Part of a small language model's weights.
Size: width 192, MLP 1152 SwiGLU, vocabulary 2675.
Architecture: rotary positions, no biases in attention or MLP, untied embeddings.
Training: a variant of Adam for these matrices, 132M tokens, 4032 steps.
Each number is 200 + 40 x the weight over its row's rms, rounded and kept within 0 to 999. Layers, rows and columns count from 0. The size before them is the row's rms in percent of the matrix's.

# up: layer 7 MLP up, 1152x192, rms 0.0773, rows 36-70, columns 128-191
# down: layer 7 MLP down (transposed), 1152x192, rms 0.0755, rows 36-70, columns 128-191
# gate: layer 7 MLP gate, 1152x192, rms 0.0834, rows 37-71, columns 128-191
up36,096,243,255,205,262,135,239,226,187,159,331,211,183,231,142,189,200,210,249,194,213,189,160,200,204,168,172,269,199,89,178,268,179,196,194,219,263,277,314,154,183,244,175,211,167,233,210,113,228,227,170,182,238,166,200,216,218,161,145,152,226,263,198,197,142
down36,098,213,253,197,220,169,187,221,227,179,250,268,241,187,148,209,189,183,232,201,187,260,188,106,258,254,205,136,243,128,168,138,147,162,139,281,189,223,270,164,195,318,142,171,180,195,247,190,164,278,167,165,228,175,214,226,189,142,198,193,212,179,216,192,202
gate37,096,174,182,146,157,203,142,173,156,162,218,243,131,183,156,202,181,101,193,266,176,178,157,220,243,126,148,203,223,147,198,165,232,193,222,255,240,138,237,188,174,238,281,226,181,219,149,236,184,130,188,172,132,180,230,130,206,238,210,183,210,178,142,195,202
up37,097,215,115,216,195,263,174,157,173,254,241,163,237,150,233,247,179,160,196,166,191,231,193,157,128,195,180,191,166,178,153,191,200,141,198,284,190,179,254,197,196,235,227,133,163,222,170,280,229,192,166,127,152,185,173,151,137,213,172,223,148,202,187,188,205
down37,097,158,208,253,233,180,222,207,221,205,226,242,209,178,153,153,307,147,213,129,250,253,248,177,220,230,269,193,145,223,162,176,214,274,234,81,194,200,153,202,194,206,140,165,189,192,211,196,175,180,132,202,344,180,143,289,158,253,184,184,117,292,176,270,198
gate38,105,246,218,203,189,257,226,252,245,248,291,91,189,148,193,168,230,284,225,277,139,176,246,261,227,189,212,260,166,263,228,254,144,165,227,274,186,146,221,183,227,242,156,193,234,177,203,187,153,240,191,162,181,167,163,269,200,171,192,225,183,156,226,158,231
up38,103,130,183,181,211,152,220,232,166,169,208,212,125,193,219,321,155,168,136,126,185,223,199,168,290,227,164,261,153,187,205,214,243,204,203,208,134,170,223,177,286,201,177,150,171,195,153,161,171,223,168,163,147,261,222,241,217,246,209,183,138,199,208,225,162
down38,104,187,147,229,225,189,183,110,163,139,255,112,261,142,220,227,206,205,143,169,227,163,100,216,253,210,251,235,217,162,202,215,209,218,195,197,169,240,224,121,229,124,193,117,283,166,202,235,167,212,193,208,225,208,193,234,245,154,142,298,154,166,243,164,241
gate39,101,210,194,172,230,182,232,211,201,204,195,260,268,177,170,213,213,168,176,159,122,214,181,247,121,201,191,191,230,252,209,209,152,176,222,204,183,154,161,252,259,160,166,157,158,164,241,208,203,232,219,236,162,118,224,249,139,190,167,317,215,164,165,160,187
up39,097,226,180,177,187,245,257,215,163,160,203,265,256,268,235,179,174,193,195,233,143,183,278,181,208,155,299,171,149,225,180,192,210,159,229,181,219,183,228,216,175,229,231,221,266,166,252,193,217,245,143,192,155,297,217,222,234,185,220,262,197,358,218,140,173
down39,095,231,215,219,226,170,123,214,146,172,189,182,238,250,185,168,267,260,144,103,136,243,219,193,182,197,216,184,111,224,199,202,184,170,243,207,178,211,206,248,214,202,218,227,134,204,191,182,230,238,190,174,185,170,174,216,208,195,184,265,135,215,190,252,187
gate40,090,172,100,225,333,260,227,146,242,244,217,163,175,156,197,201,140,165,225,259,241,218,155,185,194,202,174,242,180,153,227,201,217,184,142,169,151,271,215,241,214,227,230,175,203,135,229,192,186,242,183,210,198,225,207,245,183,235,194,231,212,183,170,223,146
up40,099,182,133,182,229,212,151,217,235,221,144,192,169,167,220,191,124,188,182,202,149,265,222,238,182,191,259,233,225,195,120,240,263,195,298,287,149,246,291,194,189,256,219,175,261,237,198,172,231,256,198,189,266,244,208,184,204,243,196,199,164,157,252,169,215
down40,093,236,308,122,144,242,163,218,174,224,129,215,237,242,183,190,252,216,182,242,212,176,155,166,218,281,188,253,207,201,203,183,174,158,241,198,224,163,196,200,240,152,212,101,214,200,197,186,171,153,180,176,196,207,233,224,255,166,233,237,196,248,160,214,220
gate41,103,227,204,157,180,227,204,244,216,168,117,183,147,178,180,201,230,160,211,203,123,306,215,256,173,134,171,154,233,205,151,156,174,263,260,167,151,202,216,259,241,257,184,205,146,117,133,193,236,196,224,216,186,234,214,259,233,207,181,172,259,177,126,256,169
up41,105,294,221,191,180,192,216,163,220,127,168,229,143,227,173,182,178,217,149,188,186,196,185,207,184,202,193,212,216,268,232,167,229,221,172,205,174,284,194,205,286,280,237,180,164,251,188,264,145,168,215,217,229,197,206,261,244,158,180,218,207,242,200,170,196
down41,102,262,243,142,135,278,165,192,210,247,197,172,201,242,179,245,233,178,205,216,149,182,198,141,183,195,237,234,256,243,250,119,195,218,212,220,279,216,183,163,230,197,284,140,172,193,228,182,216,235,191,182,218,194,200,196,189,208,207,205,247,209,266,205,195
gate42,111,232,146,227,191,176,164,240,237,186,249,283,223,257,223,165,170,134,201,124,191,236,195,227,223,188,220,196,208,182,178,226,234,198,183,186,180,193,158,183,254,167,146,240,172,183,214,274,190,258,219,227,224,223,171,169,140,253,220,212,251,142,229,137,181
up42,121,215,278,230,162,238,235,197,134,176,202,236,228,178,191,190,139,196,170,216,177,186,269,158,244,237,168,259,202,212,220,166,188,178,182,196,231,208,240,205,206,211,250,210,268,185,196,166,184,149,189,182,153,291,202,237,273,168,212,126,138,261,137,237,243
down42,124,207,266,174,167,187,211,163,194,187,211,174,221,136,155,184,222,189,210,212,212,200,207,235,214,219,187,206,195,219,197,172,183,192,206,190,197,163,241,190,210,197,220,208,219,239,213,193,233,156,185,175,0,217,192,192,227,163,165,187,168,214,194,194,177
gate43,095,213,160,193,205,240,168,207,229,243,201,137,265,243,129,238,221,245,262,200,233,177,179,222,138,153,223,198,245,182,182,238,176,248,197,256,251,183,207,201,190,194,171,162,231,171,238,171,197,201,220,232,245,189,184,277,279,159,198,168,190,188,161,187,189
up43,100,224,196,143,181,202,109,292,247,239,167,202,168,163,197,182,141,221,247,228,209,188,182,174,193,182,210,200,160,186,147,195,200,172,214,202,188,269,142,146,200,187,225,187,257,193,246,217,186,241,231,155,180,218,166,153,231,160,276,175,129,245,193,146,198
down43,103,213,263,246,159,201,182,229,148,163,182,193,208,214,221,211,257,209,277,218,232,244,189,226,232,260,194,197,164,190,141,183,197,219,224,191,168,217,281,191,203,211,267,213,197,167,169,205,132,245,210,171,235,209,184,236,209,243,251,161,146,141,161,214,172
gate44,104,194,218,184,189,185,51,263,205,154,153,205,192,229,170,260,208,228,213,166,201,187,190,206,215,215,213,204,147,152,268,119,156,251,250,141,201,212,230,196,159,286,171,250,145,184,134,217,252,202,245,182,173,223,176,195,203,189,130,258,201,211,164,229,203
up44,106,194,194,235,194,229,114,178,245,229,168,173,242,195,247,191,230,216,164,108,205,218,185,177,160,214,125,201,277,170,216,181,236,175,259,197,175,292,174,107,243,175,254,226,197,163,166,198,247,218,208,169,192,169,213,253,270,192,163,202,174,141,194,177,255
down44,105,228,134,179,228,198,197,186,244,149,191,165,203,165,177,288,220,278,198,157,186,201,224,242,306,190,220,173,185,223,267,246,228,283,188,161,175,201,153,159,214,166,147,147,187,182,240,254,225,265,218,211,245,131,158,179,239,188,174,249,168,212,248,218,179
gate45,092,156,139,226,147,175,133,201,166,212,233,123,166,205,149,205,168,194,236,192,180,213,231,229,187,165,277,125,183,146,225,248,206,206,152,167,208,309,230,183,183,173,144,127,205,252,263,131,251,235,199,185,195,183,173,139,180,158,193,179,173,197,210,168,224
up45,098,252,275,183,242,193,258,149,206,234,219,208,208,190,202,231,241,210,189,186,216,220,177,220,205,116,228,206,194,231,186,163,220,158,215,206,235,249,144,171,213,228,168,168,196,139,193,277,141,122,173,224,177,151,232,168,268,234,187,151,217,214,177,214,187
down45,098,192,172,224,180,213,206,199,245,213,152,206,152,227,196,257,168,152,229,216,146,159,206,232,236,206,209,182,223,217,195,240,187,159,230,194,215,205,158,249,134,225,222,226,205,189,132,242,250,173,159,196,72,233,189,262,224,189,246,159,165,219,228,197,208
gate46,100,214,270,164,235,187,142,196,222,195,156,174,212,228,177,227,222,203,196,180,213,189,169,278,152,213,163,200,209,160,149,208,131,190,178,220,161,139,199,260,165,221,161,235,232,188,199,278,223,198,269,202,195,251,259,231,105,170,206,260,180,102,190,218,276
up46,105,149,197,207,208,152,174,228,132,205,216,183,155,267,203,217,241,193,196,221,205,167,180,143,154,139,133,192,149,149,247,289,161,131,190,221,200,210,179,150,244,219,256,229,249,211,236,246,211,262,109,218,175,216,236,184,188,204,239,180,175,221,192,225,305
down46,105,227,153,207,247,186,159,194,177,211,219,248,156,177,189,220,231,142,209,350,212,181,166,201,231,247,222,194,247,208,117,225,180,186,201,178,168,227,264,150,201,174,215,251,174,229,193,180,225,213,245,223,234,181,261,262,227,97,253,192,239,154,178,179,172
gate47,092,239,251,247,155,186,240,71,201,198,154,155,204,207,180,156,193,199,257,190,164,176,165,132,243,100,214,189,276,170,229,183,174,138,156,155,231,160,250,177,193,200,192,234,251,205,159,240,244,220,130,183,154,177,231,201,233,204,151,226,202,164,143,153,200
up47,099,140,162,176,227,278,179,118,280,196,162,175,171,220,166,117,192,163,196,201,207,172,161,193,132,184,177,143,191,215,214,175,231,271,189,240,234,171,254,243,204,236,202,128,259,187,136,220,203,238,156,199,209,145,173,207,146,241,149,195,191,178,245,211,186
down47,100,193,232,221,270,177,179,211,172,215,282,230,277,224,250,104,184,142,297,187,201,173,207,234,195,120,203,211,161,218,192,181,222,286,188,207,97,261,237,233,125,282,178,161,203,192,221,176,176,112,188,183,200,217,156,192,153,235,171,188,223,222,236,165,159
gate48,104,211,242,176,153,198,228,187,184,289,230,282,211,218,222,236,218,225,175,226,158,195,212,246,172,215,182,144,180,216,195,256,209,210,270,163,160,185,199,182,215,272,158,212,217,192,204,242,204,184,204,187,166,190,165,196,210,135,341,223,235,209,175,175,220
up48,100,200,152,217,230,189,187,234,199,180,160,215,240,243,211,135,227,295,196,202,191,112,254,261,215,199,180,238,216,232,245,190,273,219,166,237,181,230,188,243,180,218,210,204,262,151,223,207,256,165,142,260,204,71,171,192,153,169,158,268,152,187,170,256,226
down48,102,206,161,221,241,220,201,223,269,182,238,244,246,225,191,253,178,233,277,159,162,186,118,124,227,224,166,217,218,178,194,216,192,234,252,213,169,177,169,174,146,206,235,115,237,179,211,214,225,210,205,190,189,208,167,177,217,205,237,119,140,144,161,127,128
gate49,107,207,220,243,198,169,183,234,194,250,234,184,189,140,106,183,234,174,194,169,156,284,209,172,211,264,181,230,242,246,90,167,198,173,223,242,169,205,279,206,258,168,191,206,187,160,159,145,213,211,189,167,139,123,183,268,151,202,207,220,195,186,204,224,286
up49,107,152,208,193,190,253,205,186,211,198,196,263,270,241,240,196,153,168,225,269,210,107,179,229,204,137,166,273,136,141,249,204,172,178,179,138,205,153,211,181,252,192,174,237,179,226,253,254,196,168,173,240,180,197,253,238,242,267,182,239,252,165,192,174,133
down49,104,227,61,161,204,221,193,182,169,202,196,226,209,171,240,213,178,144,186,166,175,312,147,246,223,175,200,163,226,199,208,289,175,162,192,259,275,266,227,84,184,220,203,184,186,160,135,219,237,177,204,190,147,194,212,227,210,180,193,176,226,207,154,251,185
gate50,096,252,197,190,285,183,169,218,177,197,174,211,231,243,144,182,127,260,232,185,140,226,147,188,203,228,285,197,259,202,179,225,215,235,276,298,199,195,215,303,155,203,156,209,203,167,242,201,261,235,195,119,167,132,171,185,160,223,171,251,254,123,214,254,190
up50,089,199,202,201,140,199,215,178,205,160,230,243,206,167,244,216,178,121,176,253,204,248,204,201,234,158,147,175,202,172,193,213,167,130,215,223,217,110,196,158,207,185,242,213,202,191,217,244,148,235,236,273,117,224,189,295,205,241,213,149,220,182,220,155,195
down50,093,225,194,243,185,228,224,176,200,219,239,169,228,184,130,135,180,212,172,235,205,233,171,220,176,198,211,171,222,186,220,208,173,192,239,210,248,184,210,267,165,176,104,231,213,246,225,161,150,209,182,170,182,167,238,257,239,171,178,260,236,143,150,186,181
gate51,097,171,258,253,228,195,157,239,152,202,160,273,235,181,176,181,92,291,153,247,206,252,219,202,306,178,250,175,206,234,159,95,196,199,220,168,191,208,165,177,142,180,173,202,188,170,207,244,186,206,141,229,179,161,281,151,177,173,185,224,209,176,122,192,133
up51,101,222,246,181,160,244,180,229,187,230,193,187,157,122,234,220,170,233,156,204,251,180,236,184,183,109,207,118,217,179,235,276,142,179,220,282,205,243,179,161,183,220,172,214,174,179,253,234,274,189,104,146,172,158,236,199,174,175,208,223,194,194,221,181,199
down51,100,153,187,246,121,127,305,255,218,163,165,215,221,127,97,216,160,262,228,155,296,241,236,235,144,220,247,282,167,160,185,172,197,216,187,205,218,145,184,158,192,234,164,157,222,180,146,164,122,263,169,243,251,163,201,226,236,128,224,176,230,230,132,190,212
gate52,100,227,254,188,243,228,198,251,224,188,184,119,147,157,96,221,234,213,243,199,212,190,193,209,184,198,222,166,192,186,193,160,177,178,148,153,224,158,173,232,204,194,175,224,123,198,255,205,169,181,211,273,190,85,148,239,193,120,211,156,244,139,207,134,104
up52,102,219,149,162,187,250,244,211,207,180,219,191,133,233,256,208,318,222,169,144,199,101,213,180,213,165,292,193,279,192,237,231,109,175,261,182,153,132,178,136,162,244,127,209,254,210,231,200,172,246,214,205,144,200,206,140,203,198,203,197,238,144,209,229,179
down52,106,278,190,226,175,205,139,251,224,168,220,154,226,182,193,201,210,205,207,211,237,213,190,187,253,173,250,225,147,207,211,187,138,213,226,226,265,189,132,165,200,190,206,196,201,207,93,180,208,178,250,246,199,209,234,176,208,147,153,187,198,163,232,159,170
gate53,100,145,222,175,194,244,218,220,270,262,253,234,216,254,273,220,263,214,227,215,185,204,209,211,126,233,202,250,264,139,272,235,188,189,222,180,112,277,114,229,252,147,193,149,196,164,165,158,154,242,226,224,212,212,162,234,170,155,149,228,190,188,241,104,274
up53,097,215,168,166,254,92,203,188,137,165,181,128,209,158,210,159,250,162,207,182,197,182,272,236,156,226,153,217,194,180,183,184,225,176,255,225,178,132,185,196,242,161,273,251,230,182,154,199,145,191,183,217,233,134,175,178,166,263,182,211,262,124,247,194,129
down53,096,193,245,217,225,139,234,192,171,196,208,309,150,172,226,207,208,158,228,212,230,229,157,151,186,140,259,182,124,186,215,181,238,172,207,227,202,179,267,195,237,238,158,245,238,234,212,242,217,169,226,216,254,285,205,244,236,120,149,174,275,192,235,242,234
gate54,106,220,143,176,193,152,198,243,219,228,209,242,229,249,242,219,130,240,221,170,187,230,181,189,182,164,189,233,198,228,189,241,176,181,262,229,130,276,239,231,213,191,137,246,240,148,180,175,257,212,180,126,201,126,269,255,205,170,263,222,262,137,177,176,235
up54,103,148,197,126,194,165,187,115,180,124,147,144,227,195,195,234,224,171,209,154,219,225,223,230,160,229,178,182,191,173,253,156,192,181,183,154,222,185,268,220,163,185,185,141,199,185,245,112,134,167,225,166,181,226,154,261,224,199,254,136,191,225,200,130,182
down54,102,176,233,214,154,189,216,221,312,157,139,242,164,198,201,203,180,200,178,161,188,194,230,193,173,206,203,170,247,179,149,267,202,210,177,233,147,244,156,217,211,148,187,236,179,201,195,206,199,82,235,180,110,196,221,202,163,163,275,179,182,200,149,263,230
gate55,104,160,175,168,253,242,212,128,188,191,183,270,228,185,186,249,241,184,238,195,167,130,129,155,171,219,162,173,208,176,215,121,121,238,215,170,225,134,206,129,242,150,202,179,193,188,154,238,200,268,250,305,164,229,145,188,246,245,178,254,274,182,200,221,228
up55,104,215,199,197,183,207,191,235,199,110,216,178,218,148,301,117,118,223,191,242,180,178,153,235,212,206,230,250,248,218,245,137,197,139,220,240,273,192,168,180,175,213,247,165,247,110,194,181,143,197,171,280,182,212,231,214,191,282,139,162,218,237,210,160,235
down55,104,184,236,219,199,239,179,185,248,244,183,289,146,190,212,206,182,211,277,143,221,208,307,184,278,213,224,176,287,257,209,186,255,203,212,191,168,167,209,164,184,213,204,206,152,172,186,216,151,199,187,213,182,195,172,97,180,201,209,229,176,234,153,227,251
gate56,101,182,199,161,218,205,146,171,259,214,151,221,105,170,236,220,219,163,222,155,206,218,255,236,223,190,199,187,173,166,184,254,293,260,171,210,169,165,195,220,248,120,119,137,141,140,237,162,153,213,190,175,171,196,196,173,167,240,136,228,205,140,205,140,164
up56,092,192,196,182,211,242,208,248,194,150,244,212,196,166,150,184,194,200,198,203,209,268,161,185,181,273,187,146,199,188,271,270,188,186,273,286,243,222,156,239,217,137,186,198,90,241,233,219,249,84,174,243,217,173,184,192,220,202,242,172,232,184,264,225,265
down56,096,200,175,187,163,244,156,262,287,210,176,170,207,185,190,227,212,124,219,185,246,167,232,233,202,263,200,189,237,223,201,162,216,190,188,192,228,214,231,246,219,218,208,206,195,218,174,273,193,194,202,193,296,214,201,231,294,201,202,172,180,198,190,162,209
gate57,096,235,180,304,203,183,175,126,173,139,160,117,201,237,234,219,224,240,161,205,138,238,179,152,178,194,186,228,216,270,157,198,204,223,182,144,257,193,214,281,283,208,214,264,155,212,159,219,207,192,171,186,221,114,193,231,226,120,252,175,208,277,222,149,205
up57,099,177,258,292,190,213,230,155,198,237,222,204,223,153,176,220,188,178,210,207,220,222,181,206,172,181,142,149,186,176,254,185,259,154,187,176,220,148,168,145,202,230,267,92,192,206,205,213,206,167,129,211,155,230,230,178,136,237,267,124,214,196,285,252,173
down57,099,267,158,215,167,201,219,210,200,235,242,228,225,189,182,229,203,248,131,186,213,184,201,156,198,262,204,200,208,217,230,223,239,170,140,165,197,201,187,189,212,133,193,101,256,180,266,181,227,166,155,250,79,182,238,236,238,132,238,199,216,181,215,229,202
gate58,096,200,169,201,254,204,114,193,218,203,172,200,180,175,224,238,190,119,164,214,147,192,224,221,139,175,167,156,196,172,180,288,212,98,197,189,173,171,163,172,173,213,251,183,132,185,211,137,183,225,246,228,175,202,226,219,169,180,152,136,175,171,189,157,155
up58,098,189,176,234,179,145,182,156,204,229,259,155,161,193,207,142,200,178,235,198,217,230,157,129,245,164,139,232,168,189,218,193,213,242,227,264,137,207,113,258,245,232,214,174,208,216,190,236,170,201,245,198,214,178,130,177,170,139,176,146,144,206,267,237,211
down58,101,145,148,228,247,223,228,142,209,234,200,130,154,280,201,164,176,192,243,181,149,151,189,135,227,172,171,202,108,203,252,166,182,153,224,197,207,206,171,226,181,179,195,157,103,145,145,226,202,205,252,274,234,191,208,182,185,193,199,169,214,212,210,200,139
gate59,102,202,123,124,234,167,158,124,225,216,120,241,162,217,179,234,199,209,199,251,144,198,163,219,204,147,186,241,175,195,248,162,212,258,133,151,203,164,200,269,161,160,260,218,216,183,256,152,144,266,269,190,217,244,226,168,221,201,199,186,205,145,190,234,201
up59,098,218,181,226,190,147,221,234,123,181,241,198,184,230,251,188,161,229,148,243,227,208,240,284,187,150,180,217,207,197,108,222,173,269,199,225,145,201,216,171,189,188,236,226,229,219,130,200,263,183,159,179,186,185,236,167,175,75,128,245,229,197,217,193,98
down59,100,151,252,197,203,214,228,125,245,208,131,241,118,174,177,200,200,163,174,214,154,214,131,184,244,208,205,190,188,207,164,219,190,196,198,177,228,194,136,239,203,215,222,242,233,189,205,225,164,199,227,226,89,213,266,233,218,235,183,127,224,265,154,246,208
gate60,099,197,189,208,194,183,158,200,117,214,232,154,149,163,246,195,273,196,164,246,180,166,187,192,190,167,172,222,200,201,304,146,194,277,174,243,196,185,164,118,172,179,242,217,166,174,243,267,202,259,212,148,99,218,245,255,192,180,64,129,150,171,210,116,203
up60,101,164,260,241,214,188,170,100,144,173,246,197,146,111,168,111,178,260,147,209,199,182,199,228,165,195,271,191,224,190,245,232,266,156,190,243,231,135,272,154,279,161,185,221,210,184,177,136,270,182,124,191,130,261,128,229,157,214,200,246,200,134,143,168,260
down60,100,169,196,185,205,203,181,222,199,173,187,175,193,132,237,193,235,182,135,240,269,161,165,201,224,202,219,307,233,240,172,184,177,187,164,174,222,222,223,202,171,211,201,152,218,232,269,239,232,254,179,234,299,154,188,279,148,198,205,238,232,210,255,201,208
gate61,093,109,128,240,288,180,253,225,198,173,285,182,160,241,200,206,109,150,250,240,171,261,231,177,191,181,262,225,239,213,180,223,184,191,226,242,198,187,244,248,173,230,136,206,195,207,243,160,241,244,153,208,222,202,127,187,169,202,160,202,229,133,197,185,214
up61,090,148,247,136,137,197,188,241,123,238,242,221,165,185,193,211,166,229,230,218,165,168,223,224,234,245,226,219,244,154,222,122,124,215,193,180,267,196,208,128,129,214,187,169,189,297,154,210,182,178,193,195,295,288,151,181,239,187,212,173,141,200,181,202,228
down61,090,194,255,209,181,183,170,168,201,199,95,203,195,200,248,152,273,221,181,194,250,132,221,250,199,263,197,210,240,188,177,244,230,183,202,166,195,245,177,157,227,235,215,248,183,218,222,242,120,202,268,171,221,271,226,167,169,249,255,191,173,271,280,214,162
gate62,100,232,181,178,196,201,237,202,180,177,196,223,184,186,213,213,156,214,196,177,207,226,178,205,198,203,225,267,263,182,185,212,183,233,211,215,259,211,240,261,203,169,132,262,216,184,130,214,92,236,192,221,175,155,189,176,212,140,250,195,196,198,266,213,111
up62,093,186,140,262,211,228,135,199,230,197,211,140,179,180,199,206,151,170,247,211,245,195,131,184,227,214,213,206,227,203,204,157,200,201,305,211,258,184,176,156,126,100,126,236,196,267,135,206,194,207,147,218,212,193,151,245,243,256,264,161,201,181,208,221,158
down62,097,210,156,288,253,196,159,205,192,270,190,197,217,256,209,152,132,245,167,271,205,211,230,83,235,180,126,173,212,203,270,205,213,169,231,103,140,172,209,136,220,186,209,183,219,209,240,245,189,182,197,250,181,163,230,199,212,180,226,159,186,193,173,175,157
gate63,110,217,155,197,136,236,242,133,207,183,239,157,202,202,246,205,184,182,206,162,175,192,221,200,209,193,187,234,184,171,194,253,211,184,197,168,213,194,172,238,191,241,187,286,223,202,260,132,197,295,197,178,129,149,216,300,170,158,184,167,241,147,214,157,183
up63,106,242,225,224,256,219,227,167,251,202,288,303,209,146,277,240,163,158,171,211,199,191,230,211,165,197,178,235,216,216,131,189,263,206,95,184,223,132,294,175,194,230,224,163,289,182,203,123,155,218,173,237,173,220,182,157,212,233,161,191,151,177,191,233,197
down63,104,154,183,138,153,234,181,233,122,132,170,157,199,238,247,212,184,196,178,170,215,210,152,168,248,183,178,165,183,149,174,272,251,187,221,170,193,223,243,131,192,119,184,207,149,178,230,266,169,157,244,167,144,171,204,266,293,191,166,214,245,183,211,217,196
gate64,105,280,190,146,219,153,165,192,258,211,209,185,233,189,213,238,276,178,145,189,103,249,205,214,171,166,255,175,135,142,236,228,220,246,240,230,194,107,156,245,191,200,170,232,205,285,157,166,212,173,223,262,248,215,134,176,200,233,209,176,238,150,214,186,162
up64,105,249,232,223,254,231,216,249,163,169,165,175,198,249,154,262,274,198,221,124,199,108,249,198,221,185,164,178,184,208,212,222,195,251,242,249,161,192,170,249,163,97,229,232,240,189,166,167,146,161,102,203,195,193,260,244,218,186,211,229,241,178,173,230,227
down64,105,201,165,220,199,155,214,171,189,157,247,172,253,230,190,66,131,187,210,178,183,239,162,276,244,205,225,227,207,268,239,222,190,180,232,161,200,176,274,141,186,262,137,166,213,188,231,128,193,179,219,141,156,243,180,265,164,111,156,171,226,127,229,162,205
gate65,102,261,122,198,231,128,218,210,268,173,201,170,184,231,192,239,217,206,208,263,188,269,227,259,162,145,144,225,107,171,182,172,224,212,214,251,216,150,228,209,218,175,94,178,241,191,279,190,187,202,175,222,213,125,168,269,241,197,193,238,230,193,209,227,249
up65,094,215,155,146,191,185,194,174,186,250,169,245,275,255,205,212,216,232,210,212,231,229,164,260,242,226,187,229,110,165,227,192,113,210,236,311,226,225,204,176,228,260,88,214,193,187,232,245,175,156,171,138,346,180,91,226,204,196,233,198,138,206,199,198,186
down65,096,173,221,240,195,235,114,227,198,159,194,155,194,196,255,80,164,188,179,233,175,187,130,275,251,205,200,223,209,240,201,205,133,165,243,195,200,292,222,200,159,206,263,187,221,216,107,151,185,228,230,150,389,216,194,226,205,230,192,190,177,192,188,177,188
gate66,111,204,166,167,212,202,205,290,203,179,205,208,169,259,251,155,203,229,139,159,240,260,137,283,199,190,216,229,213,241,179,221,200,165,259,252,147,179,228,262,184,188,210,226,181,168,217,220,185,220,119,218,198,223,234,181,221,184,257,179,219,125,229,174,216
up66,111,202,193,264,234,208,162,215,168,236,262,191,163,240,225,214,183,229,150,172,202,124,256,196,163,160,257,274,196,271,222,188,104,185,180,165,166,164,218,276,233,247,154,212,195,179,213,276,180,168,243,239,240,109,220,210,126,127,213,227,149,183,182,230,229
down66,111,226,150,242,168,182,203,226,205,233,235,195,128,232,182,183,148,126,163,202,156,187,207,166,257,190,212,160,273,198,228,205,230,157,226,237,253,138,202,202,193,243,175,178,225,216,172,186,196,205,186,182,343,160,182,148,166,151,217,168,217,202,226,205,114
gate67,097,241,201,219,223,176,165,221,193,172,159,125,145,150,158,242,176,223,215,179,213,191,235,157,201,203,208,190,143,165,257,166,210,277,204,208,189,207,217,244,170,171,102,251,153,191,221,199,123,237,162,254,227,165,183,207,311,185,151,195,230,189,178,283,198
up67,098,186,233,154,212,251,210,269,166,243,285,169,170,227,206,201,253,122,157,184,148,189,164,170,162,194,185,151,215,215,198,231,205,254,249,184,194,282,252,208,202,274,229,135,231,124,188,197,123,164,191,144,180,123,201,209,175,248,328,204,171,196,233,160,190
down67,099,145,220,144,188,199,132,224,219,165,159,225,240,185,210,225,228,230,174,208,210,191,193,262,153,205,282,219,201,178,226,206,226,111,185,195,204,197,224,182,216,177,184,189,173,195,192,180,190,211,293,236,263,186,241,213,237,171,117,158,220,151,177,225,182
gate68,104,128,214,212,223,197,186,197,151,156,178,197,116,201,156,214,194,235,256,255,226,179,156,253,220,239,216,146,200,192,173,182,112,262,193,161,237,195,193,215,288,251,216,121,205,168,206,238,162,274,253,252,181,125,281,188,218,215,215,221,200,172,192,119,149
up68,107,200,234,186,134,248,216,171,228,264,224,235,172,152,168,167,283,176,154,196,197,219,228,143,219,290,259,238,244,180,229,178,186,213,241,238,236,207,222,167,300,181,147,140,178,271,232,214,197,230,237,192,225,206,249,128,186,261,211,200,213,207,302,217,214
down68,109,200,172,157,205,301,240,138,169,236,218,234,240,170,232,229,241,168,118,190,173,214,166,137,213,191,241,203,155,273,215,227,208,231,148,197,161,175,172,194,211,186,162,212,169,187,250,147,228,131,167,217,224,175,218,217,278,189,208,193,225,206,349,209,195
gate69,091,197,166,186,235,148,203,191,226,153,194,263,134,253,198,266,125,183,241,233,229,184,154,161,199,95,187,242,170,128,170,227,219,99,180,171,266,160,237,145,237,100,188,110,214,215,223,202,163,135,178,233,148,161,246,167,189,220,266,197,236,193,152,225,197
up69,094,223,161,230,264,258,141,276,224,200,231,212,210,133,202,206,259,205,202,176,154,188,198,123,156,224,273,101,236,200,192,113,156,189,265,174,178,171,170,182,200,212,263,289,256,135,203,196,217,218,189,207,192,183,151,190,250,161,223,178,259,222,180,239,173
down69,094,159,168,158,177,141,147,148,200,111,198,208,226,228,206,104,118,215,214,201,141,161,121,188,221,187,218,211,194,194,208,188,121,201,117,244,222,190,216,163,241,213,160,271,159,180,190,172,223,168,230,216,164,229,227,154,177,178,170,157,207,205,158,211,216
gate70,089,299,275,241,180,88,272,201,217,129,220,233,202,203,204,167,98,237,210,182,225,228,244,268,248,195,225,230,262,219,251,146,296,215,206,204,271,263,182,229,204,278,219,175,212,228,234,200,161,142,204,236,168,185,231,229,146,151,233,242,202,252,141,138,161
up70,099,250,265,213,148,182,228,213,211,251,186,170,187,166,180,130,213,273,236,171,187,155,238,301,120,270,243,244,257,246,215,200,294,180,251,162,191,252,165,242,184,266,160,132,233,179,229,221,181,175,218,200,148,214,205,191,177,216,269,204,206,218,203,200,184
down70,097,139,185,214,225,181,264,213,201,211,275,291,251,224,162,177,215,269,256,143,177,270,249,175,254,184,195,252,216,250,216,228,234,266,251,228,201,300,188,269,152,278,211,199,184,81,246,223,150,166,213,188,239,175,181,221,141,195,191,197,193,245,242,200,193
gate71,106,200,203,249,239,208,285,170,190,165,201,231,183,171,255,171,186,170,189,183,197,193,136,201,188,226,231,194,229,162,202,244,218,173,150,128,204,236,159,255,156,138,253,216,167,225,204,194,172,269,96,145,173,204,236,219,241,187,210,154,262,112,139,173,131